From a checkpoint of a small transformer trained on Wikipedia.
Size: MLP 2560 GELU, 115M parameters.
Architecture: LayerNorm before each block, rotary positions, untied embeddings, attention and MLP in parallel.
Training: 754M tokens, 2876 steps.
Each number is 128 + 32 x the weight over its row's rms, rounded and kept within 0 to 255. Layers, rows and columns count from 0. Numbers have three digits each. The size before them is the row's rms in percent of the matrix's.

# layer 3 attention key, 640x640, rms 0.0371, rows 98-127, columns 80-159
104:097108141093091134175077141120085119092099101147153097156133099055120170109122118074164132098136123151139181106186128177097084148105124118131168129164110097132122180086188114183136081079199128153129082124138109139081087130143186145146109161
094:154087150123095131147129135141122160159133131144111136179106044066149152092167120156109125174120092165133187146137141092162137106142111080102200115155193110124072104140116150107131152109119093065105131123108145170103119136125104106126117146
094:145107154083125133134156140107078143143140126164104130087162112132151115166151079118094071113104101135149128152100129084066074161098124141110079103093145103141075105130107139136087104155151126065157168061091133101092136087169146115153140128
095:102140116098152100135144121099094111166115160083132108100138145161133124164087116126054177107110186147164106154136134074112135170153217114182150144136188147110149030172145127123101101148144176065099138047065147082083151211101126136138137103
094:116172117155139171174183134083100134184124084130128153093142091138122087150163109130154127108119086109146117032116142190173084117114119104074166083154174076162135143110178135115140116123140122122131127098125092109136082121116127090135184157
095:138104146163145142156140122171050107151097098141111136125119048167068083149128104151145101172091189095098130175154109131178099143136106114086117206121145133111151150156157119112110135057107148114165095148079171103110114225135119101123076157
100:102132129159205135184085113098158134114101127111155151163169103153128120126093126130154094126129102127116105095057121080148129185123128202101118107153178150130097104054120155085166075153152170004173093110167147118153087164139116186140150123
095:048165088117121136129144120181156156192093128140133141118112146082108102149116154118183143149173059140129155150135209141048126144131127082070179117158125104124137144132061152130149126141111177137094116080032080074119120163170076141176099121
095:120108215132113129117132196161117154145138145074180163205140110105133110158127045124140101148150072093130055116163093132185157157127143144129073056158111077097162107126141091184161163109139174172127068197185080091149136137172160164169147132
095:123158094109123199127150106115065087146146166110116182118173136105129157134138149116107148124173143149178094125147126074133110105123151136193119107109059121154121110155134133125166138162126145143110097161146157161127155097071108114143178177
090:161135143126132143147180131106093164121120127157150148187165098142123151106173159111091058116171155114168157121127102092092090170106081134142097164076105143151081116110151119189112149101076110170116125070123101139086157141094161119072148166
090:194121100150130189131146157156089113078152069096128121110143138122150171094070159091171157127123145122191096146124134085138103174149064145105093092145146136127187091160098130123066118081146121070158067176151148155125120138110175107142187134
095:156121133203146130127120097094138143159128135153111139147107136094110134165142105085161129150158154142139082113149157140125144184059074142148131149055154134152071154141153115156159114150175081157083174134157091096197121129194192112128060188
093:054069093122159144138129174080218134130124106083144085121123132129116136108154122182057107073141149133087158161069115167121099149151119100088120151187136070119153115176169155087147102144160126122132091143099094076096135160140126143099135159
092:093140159104114107148152161109111147118062187091092139120159159120130165124071171090149139103095098123073197149136170170143204154127151152141102104216144066071084194140137103120152157104102139104129127131067107164165082126162114112158114118
096:165117160168179109122152116187089115144056116125121112099102114118125117161106137107163124135108126162187091197179169069136165112130154141137112144161107112103156156147120061102136155120089181091139120146072160127141161110105138149170140082
098:116119130107096104116125165168135146136117123154115146157080108080112142095133148087196063174130122160129144177154152144108148125127139111140166107141133127126129149101092155128104102155122200062055123141090103173151160125154187145103088088
091:132140102127129125129210192147144142079098051106203127189139109172154162095138105130124134213129166168124151187130158132153096092117122133191125159165150185160088108096152147124123106090094167096115160197091082196113125116156175137097140082
092:099076059111132151117129120124150135078130117167171125153143155115139155105141140115104115130135124158149087138133080169146124094125121130155109146132183091143104078100057123107126159106102138158148124159065098142126218138096135077121194148
094:137149187096153147119139145130104081151184145136131171139110137133125087139132104154101123101147114137097144108180115118088147099131132061095180180166113165087112189113158117133132121109074165173150191111064074122142094062120170102080106152
095:072161157160118158128147134130054114138171155072117175086129120125203156095123106169166132077080126121149125097160150129104147130103186108102150151146113059085156089140087152097127130114123087129071115130097098112135104108158154120120140153
095:094176142110107138095078124126106149092160169199111145207088201141146146128095153124125126110163049136153122098126125094133187106190093135110104128144148107140119141140133100132170133144134096126096156126119155091157074160117103098083145128
094:136121130074147151087102119133154135212068109135092068114097065138064075117134146106131099159183112140135160115163129107139159123129225147103086070140177154107143095128181140106151122167076106090166139148061100210122157133098146113169116124
093:129195102087154144145143117147149154095123115105137125120153141150103180192173129165060141116082103094178121144093097124148152116119108080109114142164154087119121146077122104124165113108064099104171143197138185156131113149111132153160092080
089:171129108105120092113134082145208104067121156166132109132146113138152126139130137150070151111109099077130104135151109153136178114149085147112145106139108069151165075173160162102109118127079092158137172119128074114136104119142170063155106149
093:159107094135106124061056108056116166110158123152209110087140092094136119111174131096116123093151114124123122126190117150139139165086105167077110076076162145123114174134158130134160141119126137130206132041158118092132115122117125134099157117
098:156147131119145111146173165100154158180140095083186054098107121153092092124108120105103056140072106122123120110141178136110141114128128156168095148099148096229117134128100164093138176141162123112116117050116123122136127088117092093164200108
092:127109138135136109128152112066147178095145095122086120156118153127126139126152112189148206158174056114103142150099114117151120092116137099103091106187098125156131098092147168135145151075103106145126130187162125098114088112113103128144116133
093:096169196120185122178194107100139136103103054103092119064108122158137092164090106136117099174095103098114118099124151121197156091148140164210142157129189158154161122063083164163166118127119112118152123125061151150109139124081143155155151132
093:176133140173090152158109120192188149152092165081072077166119180155056115113105109105119170138159100092128170086084216119101142097133084197186146131169163150139160178142167073109102172079117151075143109083115124157109121140074155163204153127
# layer 3 attention query, 640x640, rms 0.0362, rows 99-127, columns 80-159
098:172124159089147110146061107095148129121114117166127049161101071108107167097141160148187096205144135138126164144152141114090106135137132072109171118138113112109156118166133151105153096125136134138175166121105140139062104139134115128132092164
096:112149127167090134199158117115083149156145152095137126111215071185160062085087071109153144150139167138124139139122120096172102184190124169148114085118123179110165125198119116195078151168082104084138135097102131175158132131137138043141096182
092:075127110115120128129154115104072114079082128075095141157098083171156098105184090122102161178101131154180123081168137156071123221139105160134098126176181161147125142176072067131161091130108189112122075131155106179164137151117084158139145078
099:112150168209121118175155098121140140138162165130100106170115184129149089162142171144150185161136130115125134177100151138163118156153146123165123175138136137145198100120155072116179136156123155144114138065143125123092163098130125190104115113
097:143108076148100165129117185120098125182124105131096073135102136041146136110121030053179104138159147142122064145109130108147118087107129095098097092132104092141154107182118123077077091101125156146086113127157116167083181096140112099143138111
097:103127231102122114112137171130128072151156180123095143092161100199084112120138144100097079170151138141098164133107125130160165095133173162091134083159139125174154163142165154153128144193082157114078051135136116123149064144146148100045191137
097:137062132137118157141120108091096136126104192153119103161127176115082187085132136130111189148134167157136127170136116158152095149125160130117162113126159121143139106130121110079185154107087175186108175079102127126104071119113130151109169144
095:164079122167114123166148177152193146137138099109103163137170123088148137113108130163056135094176102112100107119124113219165117061185108075095087104117142112111119092085124041157146150136105102152092091115088168114117126117167125167106178055
096:103068103161131149128097155155112143085111153093082112090086123064048141153173137147167118117126155188103179115121130143078156157103137135119126033141175167080115153152131187120168061132170119138096125176121193136097147140142163089121154139
092:144088117145207137107130101143116126061123076149107129063140148094092180109168094152172162113136174150141192180195097183155135073124126111147187098160191085141142118235151139158166162115145157144170104135148132085099110118126127102123158161
090:152130168138150124110178055149114121120112169123111105171238166072080190136057111114161191150115130118180103099115153142132186125154099136125107116163102131161075119113082095187151133116108129123077150164095114066141088059114152156092096179
095:091146112070114138139179131107126211133126177105084190187192118140145089130103087155097126159136144125103137126109103127148102110163136186097088169154123174106225075096161175127160099140130165094106145139172141123055155123157040142142148131
092:173163160130154124088104103158118112174184131121104119130154091136112118172128158124179164117069152119145129110122145117104081131170156096096152094128113156093104126133072121137061100135071124158163121181122180147150113152038108170140155146
092:122105141170102080124081123092152096132161126137124104141188140139141115102143058132096156148113174121158116151125182154113178096105162089161122071120103094174181103113114026154109130127162114103096142094137121151136141158108096141147113074
096:120169087157104121146189148050115144126075152114133132123130113187159144133100102099128103146162071144174185120135176149092120119122140167102168108127104116087042169128157101135208184123117170051135149151056072100156145183115158063136115146
096:128129110199150147185137121029125107156136119190147087173162128162121127083056129083139161122080132152144143116172124165093147134146119141156116162121091076109183063132144120131161130153087120119102159119148141137136065137153036151144059079
091:125132124164121136157130078066074125132165161109107126065093138141101137110120136110123167134144148132093101197152113125118116163114115135122172080101165151172108158129089138156077165179125185122133102132193125114137078137114077173122150094
098:162080154119167137121169127162074094103158075130071096157187137135092108163120109167126124108139055131185087140120171175138129083089134094170109123128132115067171090176106199173123148120089094169108113121156124154081127117116111135152180125
093:158107094189093102133070130130143107136064081184112133124101110101129146200105145092146191168168158141098113080138141180155158085136137156117105085123205142143161141109147081169180172124100114085177223106224114151094135185111135100119074095
097:101187127156103149121106103111101166132077165088169105122131116067148118173138094108122182112111075086124113153154189055106127090104120136142140125121157127150142112160132086141075151090168114131176128094193122096129085155114120173147120112
094:157128125124206137096166125123091113105169163151084089125164188116151207159095163092157142107130105160215154149169085117106121167154142162123195127098130109149103057156082133098117093120098112085156124149121138099200198139124111079115159162
095:110119124170122123157144097149159086129130142113104102103151130099088124149163104112135151149144116138116135200157099176081090106169123211076077096159111086075132087103153096116133141133055111148117148123108131126137133091176124161121115117
093:144123120111118088119161130113122093176160138109147120128153130146148140120145249137162153108121096079122082107120112130140157080170126134092096110194119113086108158090079134206111154130105177109151048133106127117122139169106084138148160084
089:128110115082151074104106177156137063033138158110138142115128119135164149110104118139094113161080119202108135097168112069086138156159101132148122141132122171062149178130072165093139100208134144100106117077154125116136145138179138048143129124
093:140093106152107156127162117089101136143132113193120169178155100123108101136151152122135134139168164160152159152112171095142149109074169194109158214144112135108161123164189083102123159125099146110175119135073130135119139111147138133114116126
099:075174139155140108106155114112137146078120149218150099171156106082122132080119104156108141141151186128119143182108075154104101119151165172090093116128138155158153080137101179126162079097122147114075110125135104109094014136144128130148118095
092:114079156129159098121126100131116131144147150083148155126102131177172086193133093150153096133127119163119141111118113163147104141146122131168143094113124099142181168118103138185141139117149073179108108118152145112144125197121121106155132142
096:097133125133107171188141050169148067137169129148178107114117112119134126147171083121091173109190144135112134091130148142126109082099173146097137141147132190122127157105142124184115145114143173057140117202143094085148128103134122118109090168
094:134143074122203162147123128114165143178116167121153128177127081152149058144058169141122132116122145138065167131117109178125102179150134103117125120110171088115105197088142165114117177123102171141115107133106161135083135143165221112130131148
# layer 3 attention value, 640x640, rms 0.0311, rows 64-74, columns 80-159
071:141126159155173126140127089089109155146118141113125099101130127123133069140092150162140140122124147154107145087166121190109074120130137132149186099115124050115165115061072134121085103136086146113141090144105107202064158125116113159160115106
075:132135148146119084121146128172143143125123184125169146151085107115101099056115150107084123132093103153082121144138152140134154173145094156101126178144120136141137152175162103057136129142133118091134172118072189077121127135108134105165075102
076:091089087165126184157119164128122119168145131150113163103139123157177099127103187149160228100131100121135138087094092179141092147154112104107143157118117113123139135119096107168194107079109112113093131117070113109165124140177122175134175159
077:141095152133109126137148174156154141139093140135110132146102082119142154117145165172154120144164140096097101131163211098146113118157187114096176186147124133101106125111112143108082135140132090062156062167120158094149140130159138169040091112
080:041119097171153118138140117095090119155166134149112094129141167030152130090091225099147152090150088141116141145145125128117098189125199126113115086114095147120066060161139142074135147156146104101086111133121112113108137068163188157128127105
079:157120079117146137147100135126142093085130113111082104123162165151102133179109117119156109133136162158167058180159090177106159131188110170194147046120096103206127123112123167151082149131095095089161202163103163090141136162077168188160180125
077:124106112176139142131114086129137152067173104078100080093135125175119139100112088102164152129134089091099146141097117137099129127128148116135166066164119182109130093193133133098130081095149093134115083158124067224066204065087125127094166074
076:103077111113086130085143147119151182171086093109127126099141162074126058107147127133120066124160161076077110114131121128142116107143135092168111135104122140101108148092070150116112087123114061139133115117107140186134096137220101130118139076
080:106135199122146161112073158142131097112142102142138147090065081103122073111087082129102150123108087182156128127095169104170158160150132143142089129191079127165169103163077108131159161096075122122097144167085096120150098127139144165147165107
073:123118154110156103141124143077137093127121113149089125139101122082098135102115109092115109124137176152115145133125185096167153113136099201124127135124125083114106097116183104157188139151158122200129155098104094194109178146196115047151093097
076:138167097136080127092145115075090096124127100097157143198061137139084111122117138111128142118144176135145095101157112128040169141118134044087052149136166140170064123121091135094121125082091153090158102150134136139162175165130201074085132135
# layer 3 attention output (transposed), 640x640, rms 0.0599, rows 64-74, columns 80-159
084:140185111094066092111175171114078116134114101117128126079082127141110145125102114114095093116141125096170102140109095193197137097111077109144134207109139112136072135154193126127128185114085092082091132094121046125081108181154147094129141131
087:113090154065130109157148147181128057134195078143110118118164134094208174173080105090100108133145141137137140114086126167133155146185062168231146153113131076129118071074110123131114120087173115132155090106154141190184156171098070165139218118
086:114103099154127171094072154111134107106122099145131127104139144156111091088106093166104153127139177147134091114135107165131145119139138128104106111170165150155058125171106137175137145108135110048118128130152059011099101099095110158152122123
081:095100095110057122076077128186170082129146186124119094116092154136098121118136116150148077143127157192152158153143163219168170100088127154158162117120147125171150093182125124134185122093151141149113136109122168134058131112135101118114155118
087:177155129155147202089157160087141171162131053062107092137081098091156106105113116137091116141173166095152103129123148164138153072084098121101117132078176137134170167131085087140103106143135099120159131103083154144180170101117176148100177125
087:165165106099160133140186119146133134150110106110153145083068179137098126123124167173097156063151111115122123111109112122061136119113142072057049110105080136150168099095111092182087156173150147195127112098110148137110165049109111112149119134
087:091137138123125118074149140108144140163157116140143132146151120139106121141073112150098139110119127152116174074060131131160121092121140169136157093084045070102114105100121143132110147165164204157137091089068109153129094200123136115123158171
084:150181110168115145190169139142148145126150161150149184193152067162176140152183186142113138193114139138117174126126206148153106132094099160103137166117176148119086106166132068123155168133021105156165151066133112123106150205130138151110195127
091:129079131143174093151110102146134115130150113163124174125141142123092157153108132177139138115149143105172110090109130214170128118114099148142151122152091069127150112111161126200147102172087106113146090173137146199141137129099080143090182132
079:136144107115099092103098058142123173185127146122144157070187112154084140197086158123169164121101118186063128144155126106139068144110098153126150191102085129053134178152139131127147181100068124119087127145099160097098129160111148135090153135
085:108161125144134123167121117161127113130153096184166162069127054118161114121190129167147116099138130114159096177155176171073094105159147115133191174141134111172178095132097127161098123162136129162099123106074140116148121158127075170085071130